Weights of a small GPT-style language model, trained from scratch on English Wikipedia.
Architecture: LayerNorm before each block, learned positions, biases.
Training: a variant of Adam for these matrices, 15817 steps.
Each number is 200 + 30 x the weight over its row's rms, rounded and kept within 0 to 999. Layers, rows and columns count from 0. The size before them is the row's rms in percent of the matrix's.

# gate: layer 11 MLP gate, 704x256, rms 0.123, rows 571-587, columns 192-255
# up: layer 11 MLP up, 704x256, rms 0.125, rows 571-586, columns 192-255
# down: layer 11 MLP down (transposed), 704x256, rms 0.121, rows 571-586, columns 192-255
gate571,099,198,225,195,141,179,196,196,203,204,221,172,148,200,184,220,192,189,156,211,187,211,159,168,228,255,221,170,182,190,156,200,209,178,215,176,198,218,260,208,244,223,206,191,184,185,242,251,149,194,205,210,228,200,178,194,116,181,204,185,206,204,172,191,252
up571,097,194,142,207,186,214,192,235,216,217,202,221,189,219,176,227,162,241,187,223,206,219,182,220,217,247,204,223,154,225,177,156,197,178,239,155,206,212,186,205,169,207,190,208,115,182,232,183,196,198,200,170,230,224,257,189,186,214,192,142,242,160,206,231,178
down571,097,183,165,225,142,186,240,182,215,219,173,169,245,186,193,177,191,216,260,128,202,181,187,206,165,163,225,217,229,160,231,163,200,233,212,254,214,188,194,154,219,176,260,199,210,215,151,196,252,214,225,223,163,229,240,229,219,213,204,244,190,266,188,204,184
gate572,098,172,215,200,166,202,170,140,176,218,197,201,234,224,237,233,215,231,203,225,215,250,256,216,156,148,177,170,202,233,157,204,198,225,196,177,240,171,248,213,193,174,205,212,205,223,154,195,178,185,187,199,160,153,190,189,220,204,217,236,212,229,164,189,208
up572,092,136,229,198,200,251,158,196,196,212,195,182,236,192,182,184,226,112,234,219,195,172,208,235,236,212,174,189,234,187,244,221,237,218,257,172,173,199,190,181,191,195,165,202,186,150,175,205,215,191,152,207,136,217,170,206,192,188,241,184,212,179,188,166,186
down572,094,193,204,203,206,221,181,174,189,262,177,211,225,205,200,196,190,263,240,204,238,211,245,198,105,195,186,152,216,272,163,199,177,248,149,189,280,183,227,187,174,171,278,216,230,220,187,209,183,209,172,207,189,206,194,181,240,216,213,254,133,204,195,154,216
gate573,099,146,204,235,162,203,201,157,210,207,195,201,222,189,223,269,146,212,192,206,186,215,264,181,234,244,241,168,168,187,253,163,150,207,242,126,202,177,198,166,209,209,164,198,227,261,141,152,191,261,163,179,146,185,191,177,162,215,171,181,139,200,161,177,216
up573,098,232,210,200,229,208,161,227,227,251,234,196,207,276,186,186,153,188,164,174,192,157,173,229,207,164,167,259,218,184,236,234,204,178,151,271,191,185,207,183,192,182,198,194,226,135,226,206,164,219,228,240,215,209,267,243,245,183,182,170,244,209,265,257,200
down573,097,181,235,216,170,187,179,219,221,155,172,201,216,224,267,229,186,187,181,213,218,166,226,210,200,208,198,201,207,153,137,205,178,140,252,149,187,169,208,222,190,180,206,189,162,182,181,184,211,182,246,209,189,221,196,178,227,202,219,183,173,188,203,210,213
gate574,089,238,213,200,147,156,207,221,209,253,198,189,164,203,249,184,157,238,172,163,172,207,242,254,216,167,174,158,177,248,186,180,246,240,219,191,148,251,187,178,193,157,206,165,198,220,129,247,194,222,169,253,182,235,208,254,186,255,193,241,163,182,194,231,212
up574,092,206,175,237,138,214,237,223,243,219,230,222,205,184,196,198,226,222,168,197,183,163,154,192,168,212,188,218,217,143,192,167,133,201,212,223,240,143,218,185,235,247,148,229,227,193,230,169,200,221,197,145,208,180,232,195,215,135,220,217,191,181,187,220,208
down574,098,252,218,195,188,210,201,210,209,210,160,211,157,181,243,216,195,219,234,209,167,233,218,244,214,190,228,226,164,153,197,191,228,179,172,171,177,201,203,191,154,103,199,214,201,207,183,186,166,265,213,193,209,183,152,235,328,174,175,237,191,190,173,248,245
gate575,092,235,198,158,229,198,183,174,200,178,180,210,181,194,227,244,213,207,187,169,171,201,183,238,253,140,225,254,212,182,208,219,235,228,211,187,209,250,180,126,125,149,167,164,176,202,157,204,215,123,220,220,228,248,139,258,190,207,189,290,249,187,191,208,198
up575,093,201,232,263,271,192,196,181,184,210,181,230,228,232,170,219,204,218,170,195,206,217,175,216,206,256,224,215,198,248,198,195,117,211,237,186,205,178,165,214,165,90,168,221,212,174,211,238,229,217,250,227,242,232,201,241,237,206,158,195,202,206,209,235,218
down575,095,179,192,145,217,231,210,244,216,170,236,166,192,149,204,131,194,186,216,202,200,165,192,191,152,154,196,171,224,213,188,233,289,189,129,258,193,204,147,181,195,297,222,166,208,192,216,203,167,240,209,227,194,154,169,192,245,203,194,220,225,204,191,174,209
gate576,103,203,201,195,224,190,243,194,146,220,218,152,181,228,211,193,182,199,145,184,162,181,228,155,193,161,223,188,186,186,235,175,219,161,240,257,248,201,222,131,172,197,188,175,184,183,192,243,199,192,178,183,187,261,212,195,158,212,205,198,192,158,235,215,164
up576,101,274,231,157,158,191,219,253,246,175,242,196,201,213,190,217,235,235,214,177,150,249,241,205,175,136,202,176,175,231,177,172,151,203,184,201,261,196,197,233,218,237,205,184,238,160,196,193,218,217,203,213,200,134,217,177,229,218,184,227,219,146,173,231,227
down576,103,181,223,259,164,195,215,206,181,219,216,199,124,219,208,207,201,176,137,237,216,175,213,174,170,166,233,170,211,244,175,221,176,176,257,185,203,210,266,220,251,223,210,191,224,214,165,232,217,184,202,160,167,256,153,176,185,218,197,152,196,233,214,199,181
gate577,101,222,240,208,179,184,222,187,156,173,191,134,145,118,226,196,203,239,194,223,206,191,258,227,141,226,259,228,183,209,235,199,229,214,218,198,177,178,187,144,195,190,208,177,243,215,196,202,153,224,219,198,201,189,170,202,226,237,150,224,244,231,217,196,189
up577,101,272,243,188,145,201,249,203,192,153,195,192,284,187,175,191,198,193,234,189,239,208,223,155,159,186,232,187,220,207,188,208,208,230,206,252,157,159,196,217,170,252,194,267,224,200,183,235,214,157,255,198,218,215,176,229,207,160,201,253,187,176,157,213,160
down577,100,208,171,200,178,170,160,176,200,212,224,194,213,165,193,145,198,143,190,188,203,231,179,142,208,169,241,226,194,168,224,146,238,256,179,166,237,217,209,235,231,211,233,207,258,169,195,244,181,206,180,189,223,206,160,259,170,196,217,249,236,151,188,231,165
gate578,103,224,228,207,170,194,199,198,193,200,258,184,203,198,160,173,194,221,201,198,151,180,210,158,286,188,209,180,218,168,227,200,221,204,203,246,217,124,169,187,151,187,202,209,217,225,204,214,202,230,180,167,199,220,199,195,249,233,233,180,175,212,231,221,205
up578,105,170,209,179,190,212,206,211,215,203,219,157,187,176,182,185,158,148,179,237,207,206,212,180,196,222,224,166,207,175,204,207,143,245,228,161,178,192,230,188,187,209,206,202,157,209,203,169,239,180,262,234,256,241,134,213,184,157,183,158,235,176,227,222,131
down578,106,240,228,176,248,245,165,135,213,264,253,248,210,227,209,182,201,145,186,207,261,176,218,186,154,193,149,172,218,184,152,144,147,252,226,197,207,208,217,179,200,199,246,217,221,241,179,211,207,185,191,187,198,217,177,193,185,213,189,203,239,222,166,222,193
gate579,100,146,207,197,186,163,190,207,195,259,174,202,163,179,208,214,179,206,175,163,210,202,190,199,201,200,203,172,246,223,192,176,185,193,205,153,227,211,225,185,222,230,225,189,263,177,189,176,243,259,169,175,232,221,202,218,270,163,204,166,191,187,264,194,213
up579,094,233,215,222,170,214,185,117,183,202,216,204,188,240,198,144,193,159,179,285,218,197,141,185,154,160,270,173,228,210,176,156,203,210,121,231,220,226,182,225,128,249,222,210,158,224,174,215,212,212,215,239,169,117,212,198,231,187,218,187,194,196,181,185,171
down579,095,197,181,225,215,237,266,184,234,215,183,184,221,155,180,266,224,171,227,185,187,227,218,206,209,177,144,237,178,213,176,190,190,148,195,220,210,182,189,218,196,197,161,213,191,164,227,192,245,201,172,212,224,230,216,239,269,163,185,205,269,186,123,198,214
gate580,101,214,157,210,183,193,207,225,206,173,208,171,191,229,164,134,175,239,173,176,225,245,195,193,220,205,247,186,236,175,210,197,195,148,183,196,238,241,205,159,163,194,257,200,263,264,204,222,167,246,234,247,218,209,195,241,190,220,162,166,180,226,168,256,183
up580,097,168,225,187,246,223,233,204,192,151,188,191,255,197,199,232,211,187,178,136,176,228,168,252,223,214,175,200,181,285,207,233,200,194,196,186,240,199,194,211,175,202,177,211,172,162,190,197,210,182,270,250,182,193,226,188,202,173,196,195,239,190,146,131,192
down580,102,190,192,202,153,214,193,181,230,192,204,201,216,212,237,156,212,187,234,212,243,196,204,183,201,222,180,184,253,205,180,157,200,198,197,258,219,213,191,239,191,206,228,161,217,206,215,182,136,217,216,163,205,212,159,230,165,226,245,222,197,225,211,216,236
gate581,097,224,229,206,201,228,181,188,201,200,265,203,228,201,169,250,188,169,151,149,223,205,166,196,196,235,164,215,197,236,208,196,199,176,226,155,200,226,215,218,180,161,147,141,203,171,188,156,270,180,201,192,182,234,178,218,239,222,168,220,219,236,172,169,201
up581,095,186,240,255,228,196,201,191,195,210,189,226,167,222,211,149,175,173,174,178,240,231,188,202,198,223,170,249,214,176,249,253,233,178,229,154,224,157,164,198,197,170,199,179,215,201,154,200,215,174,242,251,199,198,183,233,243,209,269,226,213,265,195,169,164
down581,098,212,175,201,188,198,211,235,180,227,164,212,199,168,203,215,177,165,162,177,195,135,207,218,231,230,192,195,197,212,204,207,201,186,196,206,213,212,233,175,207,247,208,209,197,210,217,227,243,174,215,233,225,162,225,181,153,144,202,172,199,165,200,191,221
gate582,099,260,165,197,185,206,250,228,194,227,199,322,241,244,170,264,186,273,178,160,169,172,235,246,195,202,211,236,200,182,158,199,190,197,226,202,147,249,211,174,150,120,186,159,161,199,202,182,193,216,175,206,200,256,253,232,217,165,238,189,204,165,198,213,249
up582,099,200,164,245,175,169,208,211,240,203,232,184,231,208,230,182,160,217,158,221,218,152,232,194,220,214,203,159,247,223,226,176,236,160,197,251,162,149,172,182,206,201,247,169,178,252,230,209,190,209,186,185,220,205,205,169,220,175,202,189,235,177,202,209,191
down582,099,206,216,171,215,200,206,211,158,202,202,233,195,201,162,201,233,205,221,191,205,216,160,210,161,223,190,210,203,212,186,205,193,212,141,177,172,199,221,164,191,276,147,255,225,207,209,211,198,191,203,141,168,196,209,233,190,220,213,213,195,172,260,198,238
gate583,097,190,244,172,169,234,134,195,206,168,220,202,261,223,210,258,196,192,196,178,187,198,197,160,153,178,241,216,154,218,161,209,191,206,190,187,205,201,200,232,199,199,166,187,187,208,134,162,262,252,240,230,200,221,117,163,200,188,183,206,207,178,187,216,219
up583,098,164,213,246,244,146,210,183,252,179,235,212,200,226,199,176,219,199,267,227,200,224,203,197,193,172,240,166,208,147,197,151,145,177,219,201,222,198,181,163,240,212,216,191,202,192,158,218,229,216,124,201,236,186,168,172,303,174,147,189,201,200,176,230,246
down583,097,172,180,200,194,199,160,250,217,199,196,180,142,213,205,154,196,229,162,182,229,214,218,213,191,252,233,166,187,211,213,158,145,156,189,227,195,201,177,209,195,218,185,192,185,196,215,232,189,187,167,210,211,188,245,204,212,222,236,164,148,180,207,274,219
gate584,089,222,182,164,217,231,187,232,169,195,168,199,195,171,144,242,199,206,184,188,198,250,210,193,203,183,200,196,169,146,232,226,229,239,212,186,168,165,204,196,211,223,179,214,210,155,187,191,211,143,241,224,218,190,183,228,195,279,183,195,212,180,189,150,227
up584,089,191,177,195,139,193,153,222,218,197,187,148,181,253,179,145,251,151,245,221,235,236,181,191,192,168,206,179,225,223,208,181,193,196,224,230,251,191,224,216,237,210,203,184,178,188,161,183,201,175,214,177,247,261,160,203,185,220,217,228,162,201,218,213,172
down584,088,165,243,264,241,229,169,176,181,236,223,211,209,139,154,193,193,275,173,201,216,214,179,222,230,216,249,229,145,177,218,212,205,258,213,156,158,263,223,164,162,195,201,215,288,166,245,182,234,207,218,260,193,178,247,194,260,213,181,216,220,211,213,192,149
gate585,100,208,208,226,209,289,165,181,251,262,173,160,230,183,212,184,200,219,214,256,192,226,242,184,187,253,217,234,197,164,249,152,232,194,236,207,228,178,127,131,213,211,206,191,206,208,171,243,173,234,243,199,195,172,220,180,227,176,208,207,230,237,227,196,140
up585,097,167,212,169,195,250,232,240,163,184,154,149,195,161,195,137,248,239,244,148,166,207,190,170,213,224,237,204,213,150,225,198,213,218,156,187,168,226,154,218,248,234,189,231,156,215,252,208,210,174,243,170,236,141,229,179,205,185,230,199,210,227,205,176,159
down585,099,227,218,196,214,202,218,199,194,226,224,220,176,164,183,202,202,244,217,246,160,210,185,201,209,221,157,173,173,155,242,241,195,194,158,231,197,189,158,166,219,308,146,203,228,166,180,218,193,212,200,228,155,161,231,135,167,219,248,175,182,200,174,233,223
gate586,103,270,247,264,242,174,202,207,189,221,218,194,241,176,219,210,228,205,248,206,178,148,224,181,154,220,200,203,175,247,213,204,209,202,232,191,158,257,157,190,197,168,201,188,228,222,165,241,196,234,163,165,200,168,169,175,198,175,137,246,232,217,145,236,188
up586,107,182,231,195,222,174,235,206,243,192,182,150,159,210,177,206,253,226,197,190,199,242,197,213,196,171,182,188,251,186,145,226,202,215,163,286,231,151,182,155,260,188,254,205,209,234,237,230,125,201,199,174,226,212,166,188,201,262,185,182,240,188,191,191,193
down586,106,199,152,260,156,271,188,217,215,251,171,217,206,199,220,255,208,205,227,204,213,204,172,245,176,234,210,159,228,218,197,132,178,164,179,210,128,154,165,194,184,225,226,228,203,139,242,192,163,195,174,168,161,171,146,208,131,190,134,218,211,211,184,198,204
gate587,102,243,191,240,194,221,239,189,201,206,221,226,196,182,211,244,195,189,199,204,216,215,225,198,205,223,203,227,288,175,259,132,237,174,214,178,255,208,241,191,256,205,176,209,205,198,214,185,168,243,150,231,212,181,192,222,155,216,167,244,180,227,205,214,193